Weights of a small transformer language model.
Size: 23 layers, width 256, 2 heads of 128, MLP 704 SwiGLU, vocabulary 8192, 22.7M parameters.
Training: a variant of Muon for these matrices, 7381 steps.
Each number is 128 + 32 x the weight over its row's rms, rounded and kept within 0 to 255. Layers, rows and columns count from 0. The size above them is the row's rms in percent of the matrix's.

# layer 17 MLP down (transposed), 704x256, rms 0.0999, rows 453-469, columns 0-63
size [ 98  90  92  98 121 105  93 101 105 100  99  93 105 107  99 101 107]
[[ 83 122 102 104 167 130 163  75 189 108 117 138 119 142  62  99 113 188 188  44 137 117 111  98 112 207  94 145 170 129 121 120 140  86 117 130 149  75  61 121 183 171  80 140 105 170 127  88 131 139 124 163 101  58 179 169 142  98 120 115 172  91 125 156]
 [132 142 138 183  92 101 161  99 132 152  92 151 103 115 132 127 131 140  94 117  94 124 150  99  79 157 134 105 154 195 126 148 149 192  61 116 151  47 148  88 121  74 153 139 122 102 119 106 183 190  65 108 179 148  95 151 108 114 172 113 105 152 114 116]
 [ 94 100 119 109 127 153 105 112 152 121 136 200 147  80 160 129 147  63 123 126 109 127 110 138 124  95 161 119 161 221  95 119 155 138  88 124  94 153 105  97 145 156 196 120 107 144 127  84 116 127  45  75  79 168 154 100 155 115  79  95 167 124 172  38]
 [ 65 146 145 201  71 120 129 175  91 149 112 153 114 102  97 134  75 140 167 127 125 155 127  87 154 149 170 130 133 176 163 121 141  77 151 135 111  94 160  99  21  76 107 103 161 109 108 234  89 122 129 165 130 166 126 115 145 127 126 150 179 135 127 117]
 [153 151 171 120  51 122 138 148 109 123  96 119 105 118  60 104 112 130 125 116 132 117 118 169 129 131 109  86 116 140 132 136 150 153 124  82 111 110 173  88 155  78 101 155 115 126 173 168 109 121 126 105  50 144 126 147 103  74 142 163  95 153 133 120]
 [164 151 177 144 141  89  85 137 111 148  88 126 118 120 116 139 118 111 135 138 120 156 144  77 139  93 194 199 116 167 120 118 114 179 121 126 150 130 140 115 131  99 108 113 167 128 131 108 140 109 142  80 110 122 191  55 156 104 124 121 219 165 138 141]
 [ 85  82 115 125 155  91 122 128 179 116 110 110  87 130 120 124 153 116 129 156 125 106 147 153 124 173 122  47 146 113  86 101 114 145  67 145 145 112 144 165 153  92 113 188 107 109  92  64 121 113 130 117 119 143  69 104 136  56 130 167 137 147 139 160]
 [108 113 105  97 151 117 159  53  74 156 160 153 158  91 125 131 140  90 135 140 148 178  92  87 140 173 123 132 153 192  77 101  86 119 112 121 171 140  84 122 181 100 122 141 157 114 129 114 116 163 159 134 177 177 168 137  65 145  83 115 128 151 179  75]
 [189 117 139  89  93 191 120 128 113  96 159  67 134 196  99 173 150 130 113 116 144 100 129 138 121  92 164 177 129  83 154 127 110 141 143  59 123 130 152  81  79 148 110 116 179 139 147 148  94 104  97 105  91 117 141 127 111 149  93 116  77  84 110 119]
 [153 108  93 145 153 162 131  88  77 137 170 155 161 110 111 151 136 128 114  38 161 130 102 133  97 157 129  79 100 107 157 117 113  63 105 152 103  75 127 164 167 160 103 113 109 141 129 136 136 141 118 125 105 109 116 113 148 138 152 176 100 133 106 114]
 [133 151 125 139 155 135 129 116 121  81 100  76 169  78 127  98 159  86 102 136 107 107 103 105 221 117 187 127 158 118 107  88 120 140 104 130 224 131  94 158 173 145 129 100 130 181 127 141 177 144 105  87 100 153 121 139 146  52 102 103 193  96 142 156]
 [150 126 109 133  73 100 174 121 159 136 135 137 158 121 149  75 202 103  75  92 135 100 122 138 136 178 115 124  89  93 168 102 127 136  98 139 154 169 180 138 147  68 106 151  86 174 142 160  73  88 133 110 212 170 101 128 113 164  95 158  98 129 149 125]
 [125 151  56 110 145 133  95 169  99 103 111 145 105 115 116  88  86  90  96 113 148 191 157 110 173 189  88  94 195  75 125 158 169 168 152  69 159 118  87 118 133 121 104  95 148 103 124 104 139  93 103 163  66 106 157 144 161 161 105  47 145 162 157 118]
 [110 121 115 118  91 159 149 115 136 153  85 128 155 121 156 113  74 127 146 126 121 130 167 172 126 100 136 137 112  99 140 120 111 146 174 129 204  83 169 112 129 143 106  98 107 115 177 127 157 160 129 146 104 162 126 115  83 137 116 129 132 130 156 152]
 [ 88 158  92 131 125 146  86  84 130 113  98 129 104 137 149 172 126 149 124 115 140 123 140 153 106 165 175  90  84  85 122 135 148 137 169 106 140 156  57 134  57 103  55 119 135 125 133 108 147 138 178 165 160 131  87 152 134 151 128 168 135 127 152 141]
 [129 199 168 117  77 126  78  99 175 127 113 120 129 156 127  92  77 103 138  72 169 115  92 151 128 126  74 152 152 104 119 118  82 145 125 171 104  94 161 156 101 106 124 188 105 133 132  83 116 137 155 153 186 129 224 158  95 129 102 118 179  94 107 133]
 [153 149 108 144 103 113 111 148 138 121  97 171 126 167 157 111 109 158  98  88 164  81  93 124 189 150 150 114 156  63 122 125  97  73 113 143 139  94  98 137  99 133 166 149 128 125 132  89 117 139 147 157 132 163 128 100 172 124 138  97  85  91  73 123]]
# layer 17 MLP gate, 704x256, rms 0.141, rows 454-469, columns 0-63
size [ 88  88  98 117  99  94  98 108 106 102  93 109 105 101 106 108]
[[201 119 128 108 126 101 143 118 145  97 137  95 131 138 145 184 182 119 171 140 162 139  95 181 114 123 104 122 114 110 103 126 151 130 173 120  68 106 104 134 168  98 113 134 188 110 153 100 158 127 155 145 173 200 145 140 103 158 117 118  72 148 151  94]
 [107 106 116 174 174 109 102 136 149 132 136 101 120 161  94 102 172 214 122 149 133 194  97 163 124 108 129 120 117 189 153 140  88  90 117 137 176  68 157 143 103 124 107 135 156 138  87 155 148  92 161 104 129  85 158 144 109 126 114 131 148 153  61 194]
 [108 168 123 108 164  78 185 178 161 137 157 174 159  91  85 141  90 152 107  73  82 138 161  93 102  88 171 155 118  85 127 123 120 175 106 199 144 146 152 139 100 116 104  66 107 128 152 188 114  74 126 118 173  87 164 102  93 130 167 132  88 148 177 115]
 [148 169 112 124  84  83  81 135  87 117 129 172 108  75 135 114 100 163 137 115 117 186 142 161 110 149 148 171 159 158 134 143 129 193 144  61 115 151 133  91  94  84 139 117  78 132 144 190 107 118 134  94 120 172 115 154 108  60 177 134 121 197 153  92]
 [138 115  93 125 114 100 154 148 113  57 177 108 195  89 174  97 183 124  93 120 165 217 168 115 111 132 111 196 141 149 178 111 166 144  95 119 124 137 145 138 139 106  84 146 105 129  83  94 106 105 116 139 138 151 109  50  93 180  88 184 100 132 126 153]
 [169 144 121 149 106 155 131 126 132 134 180 171 103 134 152 137 201 164 156 128 132 108 130 170 203  94  98 161 106 238 147 119  32 136 150 129  85  65 119 103 106 156 110 133 114 104  80  52  79 161 185 143 126 127 157 145 151 150  73 161 146 120  89 137]
 [120  81 164 155  68 105  81  69 141 103 113  51  90 185  96 137 157 101  83  85 109 116 140 145 114 193  77 141 108 230 137 140 167 170 130 144  60 149 124 142 137 122 114 128 144 119  95 124 114  99  55 132 101 143 121  73 114 145 140 103 165  95 107 118]
 [147 146 122 143 163 140 136  54 171 105 132  88  92 164  66 169 205 171 112 163  88 160 173 145  78 200 133 133 154 148 180 110 125  78 114  88  94 128  58  97 106 149 132 132 157 112  95 105 147 127 108 138 162 117 160 104  96 168 117 140 168 146 159 123]
 [ 94 156 146 125 145 119 162 184  72 130 103  75 108 130 109 147 119 151  98 140 151 110 110 102 119 121 105 133 166 130 128 130 161 169 137 186 101 186 142 136 138 172 177 174  82 136 134 154  72  96 161 191 151 136 152 201 129 112  98 132 125 181  89 147]
 [125 153 132 178 114 113 100  88 155 133 108 136 121 115  96 137 109 104 101  89 123 173 150 133 168 119 172  84 114  90 127 167 160 101 182 181  89  61 132 133 156 118 114 153 159 157 111 135  64 140 128 150  96 112  94  73 166  83  82 187 122 103 150 124]
 [174 162 175 188 144 103  71 143 124 114  88 110 139 130 182 115 201  22 173 143 110 114 150 161 105 128 103 115 128 121 171 182 129  96 110 143 111 117 144 120  92 176 178 148 174 129 110 183 155 110  91 112  55  97  93 117 133 143 106 106 122 153  75 120]
 [176 105 118 137 135 120 133 150 123 174 140 115 182 158 151 124 145 151 136 120  99 145 119  92 112 141 178 134 180 122 146 131 149 150 104 162 150 152 157  41 110 161 149 118  34  87 146 183 123 108  78 102 185 109 113 147 101 127  96 134 112 128 170 142]
 [ 49 138 105 115  81 104 101 119 127 108 140 102 120 127 117 161  93  81  60 162 100  99 144 109  90 167  70 137  89 135 113 177 117 109  85 107 146 111 141 152 105 149  71 145 156 142  85 118 116 120 155  99 146 121  91 168  87 159 137  84  75 182 101 193]
 [137 155 125 102 131 150 142 131  86 124 160 125 135 152 124  88 126 103 139 136 134 155 179 164 165  71 108 153 110 107 122 146 179 132 165 176  54  79 152 148 117  89 134  95 149 215  93 101 140 113 107 165 123 131  76  55 125 113 134 135 126 135 214 191]
 [136 114  89  85  98 106  86 121 123  39  64 117 166  73 134 172 146 124  98 130  61 167 143 112 113 171 138 159 111  45 106 105 156 136 136  96 131 106 124 100 139 126 138 163 134 132  87  99 120 126 107 129 132 111 156  95 211 128 104 128  51 145 119 147]
 [ 90 174 102  81 168 122 151 132  95 110  99  99 129 155 133 173  89 155 120 159 105 134 122 120 111 168 123 123 147  90 147 111 111 129 114 101 124 147 150 172 107 127 183 100 188  88 176 108 183 165 124 190 117  65  39 133 117  89 162 101 129 112  98 125]]
# layer 17 MLP up, 704x256, rms 0.137, rows 454-469, columns 0-63
size [ 87  88  98 108 108  91 104 101 109  99  95 108 109  98 101 111]
[[137  92 161 124 126 100  95 142  62 141 107  64 102 163 126 125 137  67 127  91 108 131 105 127  99 100 143 173 110 110 155  50  92 123 168 178 203 143  75 123 100 112 104 143 140 171 141 133  90 132  88 115  81 121 102 116 170 115  74 149 111 169 160 131]
 [135 120 118 158 148  93 189 179 165 151 161 144 120 100  66 121 103 175 161  97 125  93 150 151 126  87  75 109 175 131 125 189 166 100 150 151 110  81 182 175 124 109 153 125 141 123 159 124 153 139 163 145 181  96  89 143 141  79 127 159 132 148  91 193]
 [139 154 130 151  94 119  84 108 187 170 124 146 143 118 144 188 103 149 114  51 119  85 116  79 152 170  83 115 110 143 114 131 138 125 169 150  94 134 122 140 106 172 128  96  94 123 164 154  59 121 127 126 161  68 159 155 139 133 112 187  46 129 126  89]
 [158 165 172  84 220 189 111  87 100  98 190 112  94 146 203 112  71 117 146  90 105 109 156 125 118 146 111 149 135 132 127  98 138  79 167 172  62 137 101 145 102 172 132 120 126 133 100  76 121 141 136 147 169  80 130  94 111 136  99 127 121 127 117  96]
 [153 155 111 101  91  99  62 161  92 134 116 161 138 132  60 147 172 112 111  90 111 145 110 117 142 102 188 135 160 116 142 162 129 156  80 134 112 203 148 152  94 105 127  99 135  94 148 170 104 146 133 126  86 135 140 115 197 149  97 106 122 181 146  97]
 [119 139  96 115 132 115 146 111 146 142  77 112 171 114 149 121 132  64 139  75  65  61 128 102 106 101 133  86 124 137 111 133 122 201 111 122  96 176 152 116 173 112  80  62  94 183 194 111 128  92  98 139 135 116 127 123 113  78 176  85  86 137 136 128]
 [117 129  85 107  78  78 132 183 136 133  80 118 110 132 150  97 142 110 135 130 139 106 134 180  77 135 108  94 177 121 151 124 113 138 132 145 131 160 115  73 192 128  86  96 124 124 148 122 136 142 118 113 142 193 111 130 112  94  40 152 169 120 166 206]
 [171 121 138 132 190 135 114 135 123 124 158  99  83 109 144 180 147 133 127 137 154 122 146 174 119 152 149 103 113  92 129 148  90 159 103  78 116 108 144 141  82 149 114 127 168 158 135  72 119 146 112 114 116 148 118  76 102 110 118  82 181 106 155 123]
 [123 140  83 161 105  90  58  88  89 134 131 141 108 113 160 126  86 161 134 111 115 116 159 168 124 150  97 149  90 129 166  97 113 144 136 135 232 110  93 126  89 170  84 111 151 116  86 157 116 148  95  86 180 157 152  78 121 171 166 117 118 130 134  91]
 [ 63 121 142 118 128 131 123  87 129 168 118 231 114 161 104 141 112 108 154 104 143  97 152 146 141 202  74  92 154 186  82 174 119 128  53 120 128 156 132 109 100 166  69  97 106 138 137 121 146  96 105 109 117 123 128 110 164 126 112 150  63 108 187 146]
 [133 125 159 186 157 122 127 158  94 131 108 101 159 109 146 117  84 113 135 112 114 135 151 149 118  45 117 135 140 143 114 214 122  84 114  97 123 173 200 163 121 171 150 123 104 131 132 152 148  94 119  65 118 143 180 135  45 125 141 115 182  98 125 130]
 [117  97 167 149  95  92  93 130 117 142 135 129 137 180 156 157 166  92 155 180 118 151 108  78 108 120 111 134  99 128 126 122 153 141  72  73 137 156 128 104  68 168 116 167 100 112 142 105 160 156 167  93  89 117 110 192 125 227 171 121 156 112  61 164]
 [163 139 128 166  79 139 149  98 103 132  62  83 112 100 123 127 137 116 164 127 120 122 114 130 155  60 147 125 166 106 165 123 127 135 174 129 181 133 138 131 125 125 185  97  97 172 120 156 111 114  77 110 135  98 110 150 166 138 148 120 135  68 186 161]
 [119  55  92 133 100  99 150 107 127 124 180 156  93 115 137 116 184  89  94 163 159 116 124  94  80 105  98  55  89 153 151 140  92  74 156 112 152 121 120 152 103 108  72 152  85  58 111 125 146 144 159 159  94 155 158 123  70 141 125 159 108 163 162 154]
 [127 127  97  59 129 114 196 132 122 105  85 131  73 105 125 115 181 105  92 139 111 141 152 177  61 127 164 146 134 161  51 138 101 179 104 148 116 129 135  91  90 149 159 100 133 103 130  68 108  96 154  87 133  60  40 184 154  97 109 105 148 120  76 175]
 [135 136 155 138  97 112 157 135 105 102 104 105 138 128 161 129 221 133 140 130  69 108 145 141 155 133 132  69 111 182 149  59 178  95  60  76 113 139 161  42 115 116 173 152 164 124 126 112 180 111 132 136 104 184 146  79 190 103 168  97  89 136 146 116]]